Each number is 500 + 40 x the weight over its row's rms, rounded and kept within 0 to 999. Layers, rows and columns count from 0. Numbers have three digits each. The size before them is the row's rms in percent of the matrix's.

# up: layer 15 MLP up, 512x128, rms 0.343, rows 214-238, columns 0-127
# down: layer 15 MLP down (transposed), 512x128, rms 0.389, rows 214-237, columns 0-127
up214 098:465514492519503486500550545535438576594476549567427507485490508502545457505571524544524501461505462547569469485482489506541534515537392518428418473513525524497474494552444504574516503463584507450453526497579535484469493477533487500567455488442529531555538526521473570447512519488523550457511459536474499480552533487473504559520503481454459493436534572484521598514435518517501487488485
down214 098:508548467567462445508534460496558539458473467539565500531513466554566497456480542445545433495425450489454480490564502534506495478443518481504505498540531498455501486481470473508535432452523439508508518513505526524525476429518466522519435437440514439495466487540520432506590543483481516486359485520545537533502491540413589510514463488517459488543472529449576483475515535531540520471551
up215 098:526480513459511511412488493472576421557540483497529481539610555454566448516502565458453468452422488521503545496506521473497471439556499534473503509520472555583466461534454527592487524453469511513503494528487503507554453504512496458490506521454495547473549503443512486508461451526494516496556441449525536468498506542470621483439461453517442522516519528524450475554496539594512491512459
down215 090:517513536495491492517529449503464531446499532546519478491471557513542510490469487550442592519514524547539532518494511481581440540487492485524503532533541510503500497495420394407586482552475501514486516591494557478495502459446533452541550509515499553550425490510489456427467504462481465476492542592506451501444559511513511519495508405439430465495448448504509461537534470479481472452423
up216 102:535476444409507533492477487532472534520467458397466480448529466525584526475451540466517575525519478480561505489526500473488513403549555518439501513483488500467450504464508506577551462565534507504500562536497495437542536508496498530523456501491507539561532584538475526479464410490476471471497460487524545484493467567622491458486483571556523522462518480467506534511498507453459448492413
down216 104:505518477493483467431539529569560486443500566542489502417497414501613555534416537504468546440486512454466528519571538476505495473566497488509510489479532519503454528513581502564561520505522511443589393564533461551474503513479530494564485539462531536494478496560467498496535515481469523442452485482474450504434517525478524571518476528507484506486468535484479506524479479541531602519502
up217 099:548464467505456470479527485490563529531472491529515403446458507485558516528479493504486540499410489540550506552452446495515460556530568572500537593490548535542516461479567600547471551486437536445521500522542481503525522466493495487476432486540500497487425470428491545522550559526463519563505473468506463491517526539506492487445561526459492427403507518544477486489553516547507526542566
down217 107:476496575523495513466526545500449465493537478481577522465506548482514486455470501431525505487553543490444553471512475488391498521562520467489501579497558466512557472483482465524523469564604477447486455490438448528461493555498481476504403564519484524464491477508532579418530494505550527502468499542606444476565517499495550481460504422464469544493537465534550457517494505556523489513458
up218 093:509489396535507546511531498458533538513550485507565498542488435532471501541414521503483427530497453461506508458539449479467579512518520488512553488487477517469497463459528490493537526468471508431519538507509520539512465495512507496442648597541536440482474474570484496460526552594527463519527467533534529485513487501545467563545477544476480493515491587536556486426531439475546485522442
down218 088:496514525496452537587568562520491407486513532483538533483528550464558522495499504550423429526604485486499548485453536490530541490538427607540467536485530501541518539443470550497519464515494466494484559468497544468528511519488496514568505493459483570507484497504522486539471416504536473599406470465447559504549531553506497451525469530487481462524511518450480461580490470488535500546467
up219 101:518494573542578541405502467521515486483442491486446496529437534455548470553477442507551480469453534569477491512536433480541463529441510532483528514492457493474461501505475525509570427508496529605595545555466528497459469547562540426467458538494488545562457457518456555550488555570561551473508464537497505460504519508527539459522434531459467521439527488542496510486478503468472486536509
down219 094:505506519510462497470519491539555505461402511553525497493473511458523517521453557529486462512473537513506432469535534468532552487434611465511445504561555558476524454499548465460511495515447494536575472470474401514465490571482477543466528446474518521473487625461478512530472512513478490530467514521514567501467497526558573555532413492533463446488461457492544523457561454455463472470446
up220 101:575569497474426518513504498553546455612528452476541561505478543430498464458475502530542547486458434520504519448494516552497464512519525525481573489458546456450502502486493531499526452483487593469487514559525502410460531522501504433486500457517480495504508525459474539449523510522432540451487494516493500506551490494570551476495546543476511578515528441531454481526378523509392504513531
down220 104:469616505475534472518500537523500448506515526530527481489557483598485501541419525475521464516539508522413545509500521503470465504463517457516512545539535460447491483408538450474478507493522584532523482513493560488522507418488539530527550506499553507519411541530479500571513557471495517475471523531568462496514597501574465516446465575538604534502476490535493447481518483470429486459467
up221 093:502489423532458504462479453434486545475482492469465480495454481473439526539615532535522495437556536542491471478510468558452451458469432476486483463515508480461485557556517457497541512485587530458503538490445474460519465501540552581488541510486519476576551543480506471507445489386489493490567479434491558505439580518497437542488491527497479543524507496570545483484508464573476525469554
down221 096:505519540554531449450450466516492445492529507556547499504535470506550495513500478393457612523522494465494543499473490470504491449531517535503512541407493523529505499494580522479602491484470501491464534494463499579422510507486476458536505505542492588431423544480558487475524616511483490514455551505504510472537458531464482499443462491400443469444492501499516472524541548484551482555483
up222 096:519615472480598479498560501518456480500568493528520457499539494517536471523531548479519505476475525466502501501533490491524514499412490494499498508457481575471545568544498550441564484488472602511493511526532553509475511526499404475504440477468466491510464468472536499456532526485525541493616523485475495581441507531605549523529474485555463458446501609520448543528501477488510539540500
down222 098:531492542555495475457453475447549507521455526528492485501447454538515516472521492444488502578507529546521465477552518495495463547532482579510542549427433458506519470523507497466460471514521529518512453568537493482526454486514521501484494456510534487541478442515429484483594519462489439488428524367457504497512509478507549417514541495588445395495481515472496526458481550466622489485506
up223 097:474510402459464463490560550462537506516533482477462501429494487559510528527470475506476586537472480532525503527535488502498524539575520547475487458538529480546495487451452463427474448501529588556465600578516477503511480525545500564561504539510476495451456498529520513538505493419595460499477419438548561488474510554460441522514480572522463482507470493467519457450476496526508498409520
down223 089:511522504523603588474481462493475448518499407544490491535500521452457512468539489542507470479532499495492549540510574528410448535458474477525455466504521438432481541547490503590587499583545476406456465508478548445516536477484485454524506500497504573490519482487471506454476549549460526435513513513479496515508472480489486543469551481590538500456507456496527505474550519451472531554401
up224 100:542512511528508552444491482513477527487445540500482493544486566527522526456528493495487520532510460406410499415434534522504535531492490436496573501490511479514426475482426489522480502483412570449487501512469481468547469379592458469441487491539515443485455501455521537501500510470422521534587488430483513492510538475521575503523532450549563538482518541432485518501457533494541468477467
down224 099:483536537498539550484451513505501531459472566516518531477528494458619526534550438504401526571563503465510454488508484449495477507534502517561458520481455447512431513518478555471524467544530444454448480472529502506557455496571507554475493419429533506509507541513465512494564523455515445577537442537421492528546531449501529444547545505514556475467512490445545485430509552489476548491450
up225 092:499525521508501502576530481539454538517482511492468532550473478556491476499485610529515545568512534504425569459567561516593503454555432488446439481494534543530450503471467492530485459455535529486508477417496567491464541526466470570526528477481503557474544493526425504552493496478508513529461488494535469511477543476484526530577582522474558502450467538557555509481508461531391487532552
down225 099:485513525446475522501590449457510582519494510525467463495552538489419566520483518550454452439493528442529478425588499505460541426478472508552547519520465504422504454482526514504433498486437536488544478430474489493515527523490409542463455560510532509479528434493524511454488488496475525482524464509405467458509484527578511466521421468561573489544432457526554504519459492523498480471532
up226 104:553485443565456464507504474471481526522494556477432474530475559520544461430466548465510434563470472506507573501525546585474470518531540575466454547546449510457439488574504563515517476468519519513445534519496522558529531502523505442529478529516499537453454524427493480525545496583505523451488496469564542483454492526466528548582514498472443463543492437437497525590422465502522474530470
down226 112:430508480477528511508525464519447496506533552457470480574505632507554497433491496457455506535515533510514585516487560453560495543512518553553476495464487505480467521531466490515529499511510493523422477466441462505536488507450552484509541474533511514482539530506520464511396453460492459585487526518420531496472506511425509504498559387511459387486452547489503512456466497459451562525465
up227 101:445547548527503484478476456478516471499548494580480451534479483512552518504502520498510461438445507532518458500514402450552521527464480435545562486486431507470477516565506571557513499480486438537554537551509430433522582511540453455451466512553540505520408515433507511518535514457453616471466536506535487522491476525543494519601511552512494410463496530466474506470516490472480479458494
down227 100:565622544509440448488452554508545474479440543466480542466462566486495627526511541474426546490508502523476480549550544515532434447598521471547514504427522483468516482502532470526519433513478523480536501462550521478487499523577447512508493479494480517535536445546549547479510513529536489538502544474545437486502489473508529568415516515498499516514511541495559542513599546446498511517489
up228 100:526524581532512476435571499480497487596499454548485559508442583485482494514472447432389521489508566510519475529468466560447495495550540556508462553449472468457489461519445544500452482517548540513483442565442511506546508475485539508498525468552500478528502508532545497427518495457492486518515444515482467476582441562454470567512501467527478503507551438529540537495446572469416487491491
down228 103:495507441459501523532490567504483473489600514474495412495556449502535487498546559549578442511492477587485487482561465469494519510445477449452532399542498505514506533485506453506467467512500511539487558463538487507462533487492463568504488499544500563474508519514423451524509488512413525420471514455523415545469466455492529427525478579509569530508494505448519434504541439540543523537555
up229 099:523481472549445524511476533460589506548486481524477483499509498536532508434581545526540433451503592493487542476517453475525511465498510565488446544505535471503575435561531593561538462442484506469491535484560514546465530503513410532559513428549530522503455464565489405504504480530460538505444500549420447489516482465499497506542557466522488501563545506523550440487453512550515499535500
down229 100:505486475501482448457548478431567473528479522566574479478455495489519514495501520475487521545436529457466539538449467555557476531504535400523493440523512405528493475472479451466437464587497528471489576551540467520457584475447502545506520561501448600487546536552560500549485445492451559581473521502496490512458512488492456464520454514527473461469545500483517471529515446522475555484556
up230 111:490511555527529523518535467526513530487545512498527521518487477514559541479568597534527524526523519560459517397589475501512538538559514554483516487490480522520510546530503544546569541541461497475478540406574500522501545553465474527518508487446525514531437500491539444526476515510522487507565506531391471473540563595525504528557590425471561543500534479510553495530523482509502532419474
down230 082:500511485459494543523530512488520537483471558533521473524455467517554537464517513488509520444417484496537558538559533521521509532509486475535482520495527481529521531513496490526475518586535515587524532219492534504450459475482519487431491543523505519491540507488455505560509524505568499484502507478545475473459491531487449534470464504495497524546441472518506538506505507494513533458502
up231 108:477501545450474516423533497516472529522488453443551461443532476431539549550499477524457408531515472538498466531590560417549516508481553609540493533495502487480609507504524530504460500486575420499485485547513566538510526513465530550554537537437514573497459540474514456470494450485490486524454491546476455548471515566581508491524494553467455474451535474547494538490477504505499459531509
down231 114:480441539499449501557501439504473491504472501495536443512425523462522486501508551525533526462452463475453489551485450490451556482437471428593507513518537519482502489483456441473522448505477544487473423369486455471533502533560435545469499482490528537488524493494450549465529513489511552499460445386482486483485503464472486455522565465546486419502502598495543503451572527550554516514523
up232 103:470522527486487522455534472469576444537456464532573513528512478439463474529515477525530465512499421543493537499509491571465561535553443451522521455464469488524518504572521498489452469396418490555552445500454501472486460552552503511526504476458541491425528421449433483469568489482514536478506527467438510507521536524593486501548557507538515538490547448576554439466494472564504478519474
down232 099:476540452511462536542516492493518503515450499532561532506511555585548493419471497502414498493464530526529471465549538540520497495517494512502488528448500561459473420543457464458544481477481465599525459596495523491506507480494523467505535478585455496514487556541486441518504439541484535451497562578503464465443537532561428466524460498525576457490542541464578456426492531572470484524521
up233 098:534514460537419579467498493482467422430552504520527473504534468490524459494487508502547535607454429485479459440521483456502476540552514489431490474453434479493564511491512511518518506508472467538489435539512470495468529511516519498483448449462435576523466467539445499445494511459527483605563487489521510512453479463612501465418581529570533536494486515503454484488509487529505429466449
down233 117:479493477567499500513580509441432506527531544465479564525447481457541593564487482494506447514517441504509466578467433496482562497502465531524476472483462462500549513530466493475505466522448517480441454537459553515486517493521491394490433489532495464516435474459585488555547499478538505511463592458487549523509511463475464555544429537438528435468516511536478491542435532484419451506450
up234 098:624512474518533522486598512466432439447493430482528523529478515466549466482561510530431521436420525488516467474528539491561501534517506496490548451472464505508546457502537559542486541550484531514476539531523512507479509507486436449480528537492539452515550510462519474422509471527481486474497513491600401481475487483599432471478555469517506468557515577490465553456501523485571528501478
down234 101:521487482489512473542453536469512527566487512537454457440467539560509541547453524443521538502507521496538524508493557518459552435487513589533522464475522508465403510499436506466509511463561520488514476611524517481446583501519565492535509565515471432535484451509439578511511537455446547571507454545523554539557466528492467518460500540484515486451505556548557451483573492436455488537468
up235 094:485499598507524505491472508539471508503564500477524442432460474544451537437512431438546531471497440500552476580465485536533546426444464504508552484535492488533446541493486565482520501473515541488552505524537499519439489446596519510510501517560556511468438471451449466518466483512517524404427434523518441477509505458498481489459446553540459495550495512496514441493561460497515532598555
down235 095:571469508488445543456594429472502459587515477498447527467431504477490498470493500530501506543493497422519482507524563527514505452562421562465452524550464552502462500555472497570540501497548529518566518445398489542501549437439508509540491480461565468556528498489526612506463503482470465455570517452520531535511495523444515478542529529457490477470480487561447513515489452524489481459547
up236 096:562515634539521534517514527452552512500496453544525447533537592475516478445470457418534515522462519519525490474515526489494413484467543539481501485478518504583528447471530459474468535542489526514545467493506517601530474549554511440490504494451578495506528504518527483523496483545529605540567476502436522523453464521482524502467497520555566504464433486550574502504464516553506459461437
down236 101:432505500480526450506549514498472441548555527535488464444481419452475483568525492545450551480479502463499501491485543498599561497364532463430519510516489514510452486481478517524505523534452466454508473515463536598556456543447549497492501442528479497484536446524507471518501528474447565467545483481548577479556533505540463417479548569549500520443550501440484493460488553467464514519486
up237 094:438500463496481541485524466524505488462572463562477491450430564512468535447490494502577407535510556498456485436503483496531543480387467492539458488534519507519506537539487495540543472499505525455508475475527478511502469503419420497521513556548507487478536454479483502487455498471491491441408430586499482538520605484457618534542486493525492507533473468444470501507540431496519431508528
down237 100:499522528530487449508464513455525495437499539557497471515516449507543499437539536439495599528423502531510550539548513471478410483503558507467489470479535538488591420415559459420505522467470437496549496505531555561513535497534514495515539512509517411514423559444517486532508504444476454462506534458534473416483442447504498505504528451469513503430525454550519454451497499543541473487471
up238 104:531503487547455511485445481516583440472457506459442500483554495513473534556523501510569547539451486493499513482434440460502511521512546558471562409422489539494587530543410498487439498443498503455432555489476509506507561455506382532440556534514504522412507497522530494512493549501461526529476499520458485420486576550455540498494510525554548476484501488500551507493472482561487450481475